From a checkpoint of a small transformer trained on Wikipedia.
Size: 10 layers, width 768, 12 heads of 64 (1 for keys and values), vocabulary 8192, 66.3M parameters.
Architecture: tied embeddings, attention and MLP in parallel.
Training: a variant of Adam for these matrices, 530M tokens, 8089 steps.
Each number is 500 + 25 x the weight over its row's rms, rounded and kept within 0 to 999. Layers, rows and columns count from 0. Numbers have three digits each. The size before them is the row's rms in percent of the matrix's.

# layer 3 MLP down, 768x3072, rms 0.0285, rows 652-767, columns 1536-1631
102:524467504516503503474504462492470481491503500466481513491485531459488521496510488449451530528502498511491479486516502470518448484502500508517456505482462533479423508518500529517508501536479493513496511545498506474524495507522498492507525520475499462514502496483455497516496500515535471497
103:527463528540557487508572424526490492514456475531499480481513474469501503535516443504517528496520511512469467491499491461500454499564509461542485506487492486509502533521494451459498525430468492504523483471494478500513492485495520522465494523506532507469542487497471521497533503475501522497
097:520460512518542546427530516553506501508516482507500492459453522499511504473485484509507492513511492504529529453492524538477477483469459509495504498526477496500512490495460509533505531505506527529479522500489499495475476509519469511501488557525519530494513498539516508516472526481505511558
098:500485536491483453480463524479476549525477485511480474530500490483484537436497505527516463541493471514511475519515482492514514512506561543524492470486564531509498518474475476466497493561509525510497491491475513474522512547515453528559502481499524520506460532493539507501453449501520558547
097:516518489522475493514509502467513531487481496476538482463473461450516520498520518501515491486478469513467503514501499513471470467488465472453534502527507485492491485520503470510484493527472487507539489560485481484496531526519423503506513484505499508519475468498460514470482482487502504515
094:498519503508526501479503486530484504492479514486493491498478484507498481481508510500481488529520482502505486477478505492463511495470461478522447554552522500494475499499478505480497498541515481526485541486505469477474532514512510508509471508485490506474521494485555496501483482453526520470
098:521554555500485487527496536526522489510480504515474522538537536510470486493479513507514490550494522463462530497472479500522479480466517541493524516495424462489496512489526497446515507531475483520478529477490524485527517532510484552514518507512489466556508495516510520515496506481488487467
103:491463494502488507516465533494527475531539492459529520494520505502483490484497512506487519482482489510511536495503484516519540550448482532467466473520498548514485498521473511474484502463449521521499561517494485502498497482505475479502509445467492508486518487512491518484508541457514495474
101:506505469478488490507512513491502506516462489525512525518471475477478479470503515521545493537480489487502480488473486553503510498513523485472472501503509527485488516500475479509488459521500525517506512517508515501479498502492488493483521483530480508492482486474537472498486480499456488491
099:535523507523467521480526473561520475496507478530528542515478498517471508529500483491507515494516512503523489488464529469506505465503475498503499471520507477496489485545473524481526497511497518515477501482556481547494494545541514473463538570515527482511446496526523549505474475471496514427
099:472521506521548558555533472474494516505491506526533518487519499514491543516528525479527514460546498480497536510482488480500523590508478498530497504492503489522489493489513478475477526490529492523498487498514490489524496476453501509474511494479514518489549493529499490456507488512502503503
095:520498490518543516498543529520535498476491477525529538493486504539479490455458484462509522490481499478502501482535516497511488512491519468511492511512495465496544512512518510449493529479541514511538502519441509543505539516500520523508499549508480548519494509460493511530447521510523577495
102:497514470530506485519453489509526523464500500514533499507484461508542510492500514530543500512521503438460490515512512503509473504546473490534471527504516518500442502468485490479481479460490525544510466530485474528520546506533456494526466537516495485485498542492526483454507504454490469540
099:503528472491496515520486481502498463487465545484467525539529568533442494484490546550475472492478489504475574525538464487494507533504503504542507530480495513539519487525503487537496484500482525506512500512496515481499478512523514526487520535528515484508509511497522551511517449453506506498
099:482527491450469552479530471516494500489513526511484505460512499471457516502502489473455520501504463530531468528478530501525478473470516527474505486507454501523466539494486506460510463513514490502548500506550513521499468473492518513491519532520518469527473521539463516483505491450559519509
096:482524534547521480517498510483504570522505487524522498529461490482490549477529483509519522504559545460508526507492530491519511516523460508499530486537487522533520510505460497481491486501504549499460493502484517499479474508504494483510545480486512514512486511462503503484518469468503484523
102:477526506526514530514473483497493525465468490533529508513508479483480546517471469482505463489501506508489547487475456490532528524508574456531514490519547576492477520492523512520510511524539487518505476504469504533476497501484507506501499461460475516469461486525510516488500543510478481486
098:461476493484501471472493496502534489488495451511503508472460487523504506521513514534494476504508531508507477483496526522511518462485507512489511490519503468506542503543471541483487519471496541488518508515522505466534489511482477505485553454491522544542512496503504489499561500497530524502
099:480487504518522496555546518512494528518486484460514524501570461485504524499513482487514489482515503543493521502492479534479508527504504523506509478470475520524499475502507512512437466487488496525438486510496529527563477480509565552525522492496493473507503521487496494461489496514460455514
102:504492471470502454495461502500476503441508522464481481506495511488486501510519516514518480488487504538480496529491551514523518510504462502486460502499520464502506508509485469502505491455507518507472465488483470480465491464494519517500522563553501494470507501502505488551489550500499525536
099:469490470528525502488496487509491469469490456513480492474492522534536487502470491549487496497497508499542476483544508496497490436476532492520531516478429490472533521523492533535501472519532482529496504501533476482484541515492507479451502487472490507485499512473497468506472512453513420482
095:522465470513478472533561536518444503542516501512495461529544493475504513498514469466494501481477460518464481491490491471533510503537511463481484500505520524490493492511472496513476516410507465483511501510499455531491495489503539502476540499483498528510509445500488454515559503498448478487
100:523481514458492511478498495585514471497526522534514481506518513476505510485472495515484553465485522507494486539527548505528523458498493496467499513484476470500513553516518534517522524495498512498503493511508527479498493520484504502523520490516520500481533474522482509513516531486516547509
097:503467499458522475538502464503505535468501519488554536503531491500492476473469484545497474462507515486526510484497492482477522510496484472525469491539493484524523504530451510467519528500526491470527489482515498501496527527521477487529477499484505485533469472488527503463490502522487505514
099:483531517522525521462516490500491462561469541514468513506489539498494441442476443507491508501485461512497494517526544546485509514490497471517492514474507511527486516500524505506474470566466500476509482450459497511496508461502467523473513519480488507504470499493555537505496478516485499509
106:483506534459524476505541513488453546523535534507508489567501468516496518511481506524522482473489489503515481440503481525524499553514483512497501479510514525489489505476483490569484486496509551474473501507471515505469514544527512520530500481504525467475491497484534499484529513491526519520
100:461499566539494522519442510532484457464436512503494499491574536497481469517510505532540520532481506525510507522484516503461510469489501522509506543554455505530531525495480516456508509531510470562504520535523502492476507503495536492530491536492522494492527495535512523480487476457483506479
100:467497479493490504474517521522491479524498464524524504444454543514480510484457479525496534441478487523522479428519502468501531535508542499494510521488489487485517479486496488505466513430490511516519530536473493518470497531527498506538527505507507521475495517508515526517502473508486468481
099:466496527522496492495495533487507520505490471505484526503480489475506480498536512467519499507504492474476535476479481555505490505506498506527474489445498526496537471533480476494496522517511471470479534442511498532504488494481500530481519496463494476518532548508508456486510511490485474494
098:423475544504518494500454563533468506483495484457475460470539523501485518481504470532516478500516487449545514482533543525489500491470483535493490517487489510490459481480493445473508493495479488501498503501487523481473499518547459503465467466471535478499514511466549505442479489524494482514
097:496460521490547462458429478479511446509504486534494493491512526518481482470472483488523502522507472510489521547510478496494519490502502520455509500492519525457496469485502463514462503502531476513493523507531509489548523489482500485485488544504469527485507460465487494487465526444517515450
099:544503508516416470507470513510542534492478525522492517470495448483482532562466494481468493474502450492481497505518540502486484549506520523507517529498521491484464508494555507484474519471506518479485503515491489501508513457478470499496519468503472481526469487481519441474508504503510529509
094:471467486457506505502537504469507450532546467497488467490490495435517518528552479500498537484538472511458533498465511517506459518493515490508457480452514519524523449491495476542489552515488514481504502504519475502507515527517515437488496471501505518498473487526454476497511499465462475508
099:484504477494485496470522531513490498499501483539540518486564500497523506516518479525484491502515495516479491541473516505455477587466528498534534485483473515517552505494519494508480498454449523533503480442509484525508557507506451543486513480525517542527479538473502528504489499563521550547
100:507518533502501503504480491457464505488483510518497502494524458524464504469470499532502517499494508480483471496513489502526496503499508485469493499509454453509505541489494533482520497521484481531476455541484508467504501538482444501504537492475497486508502491447494522528521449461496477531
096:493539541489533498459484504494498521501483511522509511482565510472505523517491471495491501516513468454477521491487533459444485478532508485513536487547494492452503512494491513476455513509468478501487522500488464504480551526502503491505487522458475469514525536530485494466473541524511495504
102:445486542474473500495466489448507501504513529541487482532516483492473489518487535569515475519517477490485502436513470467486482530468531501508506478447561506480545519476508521512498493478495493457500511493511502521545467484442469508506507496520534510540469512513510478525524477461455454530
094:495510476512490479520494493536479505508498489492499477488541490511530512538506531487481516530535507496497523500476483496495528507493508503462500509516500523506488472527478471507476526490516491539532537498457497472490469472535464482537483491463503519511554514505458481505498500560502490454
099:515474474551520496489472515480506470524438480497529499547460539532483458528503445503477476474445456481538453490492483513488416502571503451532490496544460474516496497466495464514493470534500533554495478489497474548516488470520502503492506483521527463497469507491520511494461522516507483459
101:507526502471491522517530521505535525517538463525498491445458490491472540495505523509519472521506493482517469502558506460505487522477518532468507474487541515492509495483493466517551502431527502481538474486517519544457490485493537491447536497536503497522515489519531474487524534482455527514
099:520516506503518462464531523497509511532472498522483491529508551507513528503541497527493504509525491458521489469474513456472508473510510548493515482510523497526518478496518503516474483513540497519479504495494536520470488433480480528539529493539490515491473499478517490447556524452496489487
101:516525504497455481497482502462487519496511542451496522496488523510521510530511491555519513507510495455485507521480490497534543486548518516497466485503485508478527497473500472543472513460527589514516470497486503465503487447509484508476517486513517508527469497478566524560503487473488499535
100:516502519476505520498496514506521482502481462479497502540498499543474495481460523493473507517533514488538477473511546515489543501511488488505551523471478518447527491513517529506503472486505485487529506489495485536487491470504528497471520481489484472529477453535524510526505477432507457484
098:506465474483477508486525488515515454472523504487478507467513458505533461496522471488502476459506498537500498515492490506515489530536505486521501505535492499517507533501519490477493502477541501510499480503494499512530492496491483497533495550520486479464509513497524493531532520490511516499
098:505497517536446489513469530483515502516488491443492514488493495470502504504504512476480483499512469492455505495499462476500505501483524514493500474508466499494497508539469521507553486437525504491480525500509555532546462501511519535474513514495518462496497496516475488486519477427532474512
102:494494476515537492517478500461534543510464542492491506488494460515504485504518465434517534469481504497475511493513493510513455500474494505559500523491470515528492511467509531479472494516460467524480493438467474514522479468497485476533503502454480478514505526536502438511462510529460479525
102:506499500499487460492448473485528506506450498539462510505486532483485543507531475488508530481477531482495517524449522535474529482518477488501497484522530487534525534517516480488491505511511493520500519511463520490476526489471520526568522527492492533478489490514537517532481508456487530458
097:503491481488483466485506498512501506520475498479465483476467457493549496481538473486518466534494497480531507475512495533482535531484441497493490515507464460474474512541531499506480485486507512524508472511500510542532493475499514517524485519503513503501501491477504503496484525440509506468
100:470516502453530440512440524438508511491503497523496486495469462497511540525512560521467500460489514530500510519519509526483499511502515507521491505501440489479527444494473484510542484445451532478521503547489520488495483481505491509508498506500517485519545458522519509465546444501488479498
100:467442493517510514521502472491421529483505522515490450482478493475514467478470522462478517484499472475492485518499495544497502484476527481451508469545512474483468527452512469523511467516517471473490536497482503517498486506506522491462477467479528482465486532488476494509467493528520502470
100:493492506568490544487488476487519504498472511513459510508477485513542465452524528541517501498510483508483440494524481500524514547492517490490497491500453516489523495516487492504501490526530519461469514506489499550503479510450485464509465492462513542496513512524470509476507477538502517460
102:491489494512495479522479506529473519490492491509497524494545509533485479482517508509512488521454502466534509491508484499464504537507507506504510489479503514511449485487526502537518518521483488471486503493483505470440530511495490494497512485503495502489535488512500510541509492525519512507
102:536495503522491509467500497506486501537507484477442486474537522500501504487453483508507462496501517526564419519491538536477517468511490520476510515508496577474466472495491506523531523496499489467514527488483478510502465506524506497520497513456477516506516495495477513501468535528533529482
100:447470507530522514477460485507521501463503472499495546483430497506537488496489510494527494557507529548500487506543556532489526479527497487534513505520500541520542487476495487523503555486444568529493480516537490509451469533491424477510490467530511486501463551489508520494507510483456471530
099:467489527514535496509496453496507500498503480483520476527468548526541500528501501526448497527478571540512520483486505446478453501533528508520466461494497524448443502533523503533481501536501498477480508503480460435501482481442530499539522495519502488519442513501512492472512501513485529521
099:523517527491500539481569520459504502526487511492512490501507486505495492493497499523487470472458493497533483460500497469529461551500506516463485483497480518518525505513495504475490496522469493443520467495495516495480524500534476527496510488492472513491474502542551529482501481461489470484
099:463516505486465537465496513460528513446563492493529505495482481441489527470479492451515501498503495460481480488522473468484484508471458468501480525496518521496566501465484464508542497517497475532480493483518491495478470514493438506487502485497490478511529462519510489480487536530465526545
097:476485494477500481476474497490516510513539488513497504536522518497528522478567495480513499497493534470482433486482477513488485511482498527515443514488486464519481491479534488546452461505503502490523474459501455537480501481464488521536487491488504467476489462470507479502479518456470528478
102:493518500493492503510492508489502509454478495519468518505487515500497495513497521481545534498483503461503566511494476483484508469485498518538493493485513517493468476526533495482489464521498535512525534479441473494523501490502464484519497429524471506507533539477533552489511472540523513454
095:529490507500476514515491486481502498540506488516480514489469471506480545508526488476484499468509507490515539476525475488525484500469453497516488484476468507526517494512491508526491549475505520515461471461498469494466486493521520511521542532483510474514499486517478483527516517452455442488
100:459481474506506462508506467515519523464522460483576479520473506596536512465490485516522475548502471535537491486502498478497480512490521469469517523525515504490479490522481491476538505454476521499530559523538475469477499501524545483473493533525529539493509504483519516502484487459501505513
103:524505521494488481526500507531452489514488480523482477493471523532480507480484489518482502499485496477512471521434519473489529473491539516485526524547523524509481494492515534456509465472497551469515521491485469531468477475470517478490526518502526540574503520467512501483504500497486476517
105:541519485499505495524542537520507491534515524551485516531480496510495518514480520518493488463485461498505497483479443532508462506510512458557491488441501502519539463478482487493517496520463517514493504493473510464507505434524495505494528520513533493511497486446469504480498485478476523457
099:529496513478497544492485522494485493485508514500488481519494498477500489492507488477479494521536520477492470499542508532492452492475473526521496519497489501550507495527516530531540515502470507493515509540517495488502498569482490511493482521550469501507485492521512468445490506555513505530
098:536475543511460460478484489520517530489480527500446478547495510483480522483466499458481468455491498520497501506555492498450463496560523503513487508460495568489448513487513495510505487498527489480496495531496484477499491453478537461477463482496481490521514481518481490509514514508507450473
100:504553510486510543497491519492494532527481497550501498494446479546562493523498547479497472482531490528535475536489444508500464461458486518492502522491526520521491530512496490498512489513525482537539524505465473480486467521510547512531515490496511488497508454509504496560482496491526504510
104:586511548508485553518494472547494503527508466511462510502511491493460509517504518490535555471508523527472500509523538491524447499520503505441515513513516512472521468502493544480548493513507456507475526559492506466504496498506485494540530507513501521498481545512455489513499503497460491472
097:542544542439466460479497514506523497460500470507517463490484515499531470462499492484497485511499502468470510451491497556507506508478502518487514513514490538506513526479516480522538496510497506468501503506496516457533492512507497470484487515499495497496510512531517483525502525477508484494
101:499502473466498526474482474494499478449501484484542482481492519523521474519468532440529502508505474507499512476487480473477519572547504520519522462474531512513520487529475527529487443501472524466497438475589513498536510475459483489474486476512541501460517471466483529485538506504476469479
101:509536454487519495529518496501473503473477508520470461491498485513525506518524506437513504495461469503486465532489523478509553487479494488498479476539491498450511490537462508514510471482490486495518478477519463510512488525507489531534481505553525523529469473481519497465488460496462465461
099:541485531529476495438541463523492564482519512491480519451506518500496519489520514532451524477478513469501532527461544454488495487491481496504503488480518475542484463531477498503502492488527520471455509484486493481487498465534545484506490519505498524498520595501508525534433548498492530510
098:538516481487495510445523467517449484461461490456436494457503508543469487469520479472485486511508524466496498489503477532471524439495552524501496472481482496481486530492490484481468491529554537505503516499455479486510486525516509496471506471459479473495506458496517458489531531484504527500
100:510492514530514511487502531493526443467498498444481511490486506513504481518499520500501519495568512530500487472524511506444508471505530516521536505522501485504531520491465513525461487478499497491496454515528501491507498493526485504479524513473478506428530525515503500523502478531500479521
099:505524517509566500473538488527492487517510486464491523475514476505502456446493487525549478514491485490504481475489500444529512516481445486491511508519441474487513471540476498453530503538531517478466543490484506523536499493517475492502462495500519479530532486435471496482517473486542501529
101:492500521485522478497518515538493438473525523563434506526541526455473480458496496498472497522495495443507493485509488487490474453508492515515475522441480524530533507482503508482463459504456509524500480519508526520502459534453489510535494533504495471510522481440514502506499489507482492481
100:478538482508499470518481488484554523484481494482501474481507506507547536493535492525481490522487510467513472514486497490508506544483523510456534509489573489485556516500504495565481487491471508484532479488505470468486485513484500492520484524538451460544511508519518507514517530512541524522
103:525527522505533535533530447506483494526440484528479530457456474496515539527483462530492473494460488531503501500477510501477456503439474507504526495509500495484545548481519493538541503528541532488507472490490550463527498492454479487532479515516489490507515497539547491506528473448536510501
100:508530504493516511486530453476461540510513479513503544484531510491492500484480508476473517466477507488500454454510500507521520487503461467524530491496448504506449513522494462518526541568501514532494530507496548489483499498427497513485518525413517478488501543491517496511500474560488499463
102:483501513500524499481526507489450547477546492537516534546486474507466463506497496510484531513534526504536544500493478512512507496447491512546499518481525481496515503510474512471499490509455500509494501509522478443473512521474452454482443496517490496519476499520522510512508451490505513517
102:542482519455457502520525492494459504492453535542525435461497493464489492516540523488511497486513475513505491510521513471526521496489495492511472504528502538484463517505516484498517490483477546500523506523534546515452488500528498483465532492525492506524492528483491463480477471530501507527
101:504524522496486495464492512498474468475518523532519495479497491536547528516532503484513498490487497500507494504547491465515494502467547511484503513499562466523493517495494480494511498478486430493511497495477507496432508470508502516503498514504485520485512480491466509496521540522560525459
095:470478505520504482493460530484499514509495539480539521513543510496500444491526481541511491463548468469461532522498489511494474558511496460508479553486512514487462498473474491539504501489523463471500494509484493545493522485461459491486462501515531514529467540508496504505497479506499532527
097:544483490459497505499506492522496504480555511490489487496473465521458509493491530473508524548454521495527524497499521490485494549461513539507518519500447462492498514499493452528506508500465526515493491476529507527494502514509450513514535510500487492498474514505490568508484499464464484499
101:493522533530493499519479494489536486532491447443514554466511568481478532498496479487493518495526513480515488532478528503497491446494519494477505487523480477507496525481484505476484524514514482532498523501512500491488544537491498534531492409509500505462496474531524539518475456475498463518
102:506475496503519485484521515484485520479536497465495506521483483517509480551479480504510534499497474500503485501523507445505497502466540477493480520499484460482570501469474487482472499486492531497460505510488482466529484530497450461534494496489520525502493479521493480509481470440519459501
098:520480491498532464507493494469490538484476498512517499496476495498483467464557496504499485503464514494579520466527493535528521522524496488524528498536506434529482516514537497546490520494493544514497547505510516510501478482492482502479478505512509492550504466504502497491511483530491540467
102:515527504487529478502494558507507495542510507482526519475477481499456486517483497568542481484513526553477464515503544537522497522504465497484497467492471515543531484483502501500516525460472497499469500470492484463516489509486501526518507501537570493516518520524497477499502465499518482466
103:523506498536527505516501508516474561501522481511442547496551489509484452483479555505457480476507483490537525500531516514464493529546479508503482516487484515476475484576532508484517455459500498515483522506503529464466481504509485480536465441473479490501508493457529457502486498504530515489
103:442534487453489505482521512505514506494479488455514513476524535515490529485491516472516504452528538454548531487471509539487516490567421486527483486531474508537498508500554522469488495501510470540471541485522487487509473522550509508475503515479485505524508483516480506499503480491477507524
098:508510501521520492455516501502533529465537507479448502521528511521513506483467497500491488510450511460499456520503490493485510540496492541495528506517497488483514450495472510500472550495468502520493483500485546505506533491580472516482516491504508483496523512501539512524467527521518490493
101:510517485500494475502504518494515495520486485483523518500429527520547495489461511530475418528496482506510502521503514554485526527528528522473465526504517519475538480517518493512496504544525537524521523448478511487466500489508521517485480471479481513479472458461494517506452525468498505494
097:469491556473488504476480478495467480524529513485534520488486465514557518536537529462485510479476489461497540487524508512546509494525517509481476487462529487521491465483532497472460452521513502510519512492514526545532492495499534507506515497497479456520523503498495476523463516443514524516
097:474480519521489507500509495523457525544490507488506493507463474483515542529480524481527481494473481468471502497503509480498502516506508547497505488473608476529481511515541504483497539503515468465497474514504528527555463477484517497511503483527488477511546497500507515473520526506508509475
100:449484486479519466534507448527469479486504483527487537512556508516530518536500517416475519455490468519482472532488504478531467530543469475507488514508456485496496490549467479530477491558503471551492523512459541496448494516525520500502493475453523504513466539527505497512490503519528503535
097:510515489486488436460482517488473523512515515490505515506497475481507439476488486504530497482509456515497514523483497511498555537465527459524507538483493512486493520462494492541487491536476546509495526471486495451516483486413484520508487488484499486527536504528524471499491536500475512454
094:488532529450449540546502469487474506441534450503486525462516479460499523503511521505523514517464484502469484501492515511510482521472436564497452471528481475505504527500512500518521530510496517477511533511485467477497497492528506454524462503486507519501533482524500516510485492532528561500
101:480473505508510519510517469527506515516501490555517534514528499538481512523449527525503535496509502519547467474450464539536493498510473516547510528517511531527511527487489499491462533491476536523471497467515484561489495500479522493519509484503486518492489499563533462510467541454502482479
101:512481511526492482444479533492531484499483512478479527530548503453481485462513520528511504558469517518473507542512546527507520470510453471485500501492509483501501499526514517486511520502488504528486535489459503541506526513516480479506462516543466488522515535542570535489451473488508487526
100:448509504526482540499496504518508500537491461516543469491479474567495529461553483502519490500499508517575491515504511538494453549543538528478526486508518518488504493488479493538497498515499504541480532489527517529457481504486471478521509468504499550506519550547510534476484483506499500483
101:458480505553510504488449533515528513455451497496497493492524482480525452528456502527477513536539478513451468504520495497488486495504459533529494489450476470475464487518499485469524519504519497502470509484511474485536513463539503512538448482565542479514502510482449489521498515517486494554
098:478422523482518462487545501483514477480513546535504497472492577467492498515487520508495456473483500488502500465511508482510529566510520511483568522490446472522523502533521499499516504491499513498486530506527503495513506491484454496472507534472496509482485497518494535502544513525503545485
098:477532546504491507517478512530467494555485541486478496463499491509469486505514501486462514501505554550481452487475510533483487535522503508515522488464517513453513487507522498499485474498537530496521490521534479484526533500510539498534471508500528499513504515534464493526493478490487504481
103:533506530512572468533521524513490534522519493519499512461504496510509529489441569498518490531436483510520484533489498495471524498572443488473453537513506523494455496495535490484537515447520520483505527505530467490477499506464489489465466486536491504535498492512546491482526516466488548498
100:523500532514474463487512524483504514480518487527482487507484478503512519529533485517477486521423497503468499492480495516472476494520523483538516530511503480518501500528527496458513520483475487468542489532474493461464492514564466502531503490495492507481543480494466498536479547489507500514
103:526552540553509505482468473514440483478504499492507501491486478538473476481523481500512487475500497476468461490533509497487511476439533494526525496508439518478446509477484540510523482544508545520497488492504520488469468474523464522461514487517471512472465534498526496497469469514438510524
099:476480481512544523438480481480544521474510476492461495505509441483459464456463449495513476520496498495538429515516496484501535463501507503501491472521519469462532487497543506490486484505492494501512502496513519521461501521494479518480474508526522480501513539507529535475511504485500529494
098:491507474529558516515475499475545455462489505529491477474472502534490473431483557478495485515535504504553494519516448485506485558519491492494460459479555481519512464544469481523521498473493482502486498493482512526478518481539531491491496508528494567509531514508508502471507489523475484489
097:496466533492477514487498588497464472541485531496509472472523479503494498476500507482493501525495479480527508530504487527499489506524464507515514511477473504488488524486499516528487490517474487498466486441510526501529514511475508516499481472545492505525507512454518526506495504502527509507
099:506518533476524508499485457517491506487466523532470504489462495470492514486492525477483526487501518489515500449537485477505483478484520484514495497447505491530502500506514526532499502527526497511495478500496493491505460507500505525508488534502487490485479515508490509471496509441553517475
102:554504500518521476501517470507492502471487489479495511502507508505491523483486489481523491516498503480512499495517510506472470492483527475499510515479480466553524533498528508521501486503503494518465520504502497479538522528519494497505501506499507509490502531539497498513494537483458486463
102:450482532517525465531532535483537514526553515499504494497504472515516507523532542535475536505507519506525523472495484474528483522461517513503484470510526508471473506538504475523501513507497454528522455518484493494475526562488503510497518503458478493520467485515503548462475473466494515469
099:514490488468473484446473460480523522464538495487483518493535491520511489484492448459472502494471500501487466467476494512508489497508485461508515491517537490490480471487521508539472490446515486484496507521486511532507498491544497478507536484530478513498491539521434446538492486468482475470
098:463489522467499520512465542501521477531499496529497509482497522458503556531496501467497463523512534477503526534479520507509494525468502484512489498450514476481536473472490476551545432498444515520470473512485502496517488472518493512466448507480499513519498507483517494496501548529476478468
098:516520492457511452522479473472507539530502485473492473498426518524493497546485499518488595510479555486484474477498508503519458507499517519487488496469464515500485518531499512482512476462512499498503513488493531525505482448481498461513482511481487544482508462505514481496523517468531475523
098:487548539489507469491511505527477490493466466488425523471482541495497530485494525544441514486505489481474527468431488512433518517480509505503538488482472512493555479508505490481531501512482509542496471482482536495511492477533550517535482507522519440517474522481499503518484490448463590510
102:539477493528513506493516490523509462475498495488503520505468504456496499478509541483498524523495540522482469506509473463500460499527443503454503481526548531479510505514514504495439466459521515484528473476482494501528482485455499503522540470493527476488464489506487510481482491536504460483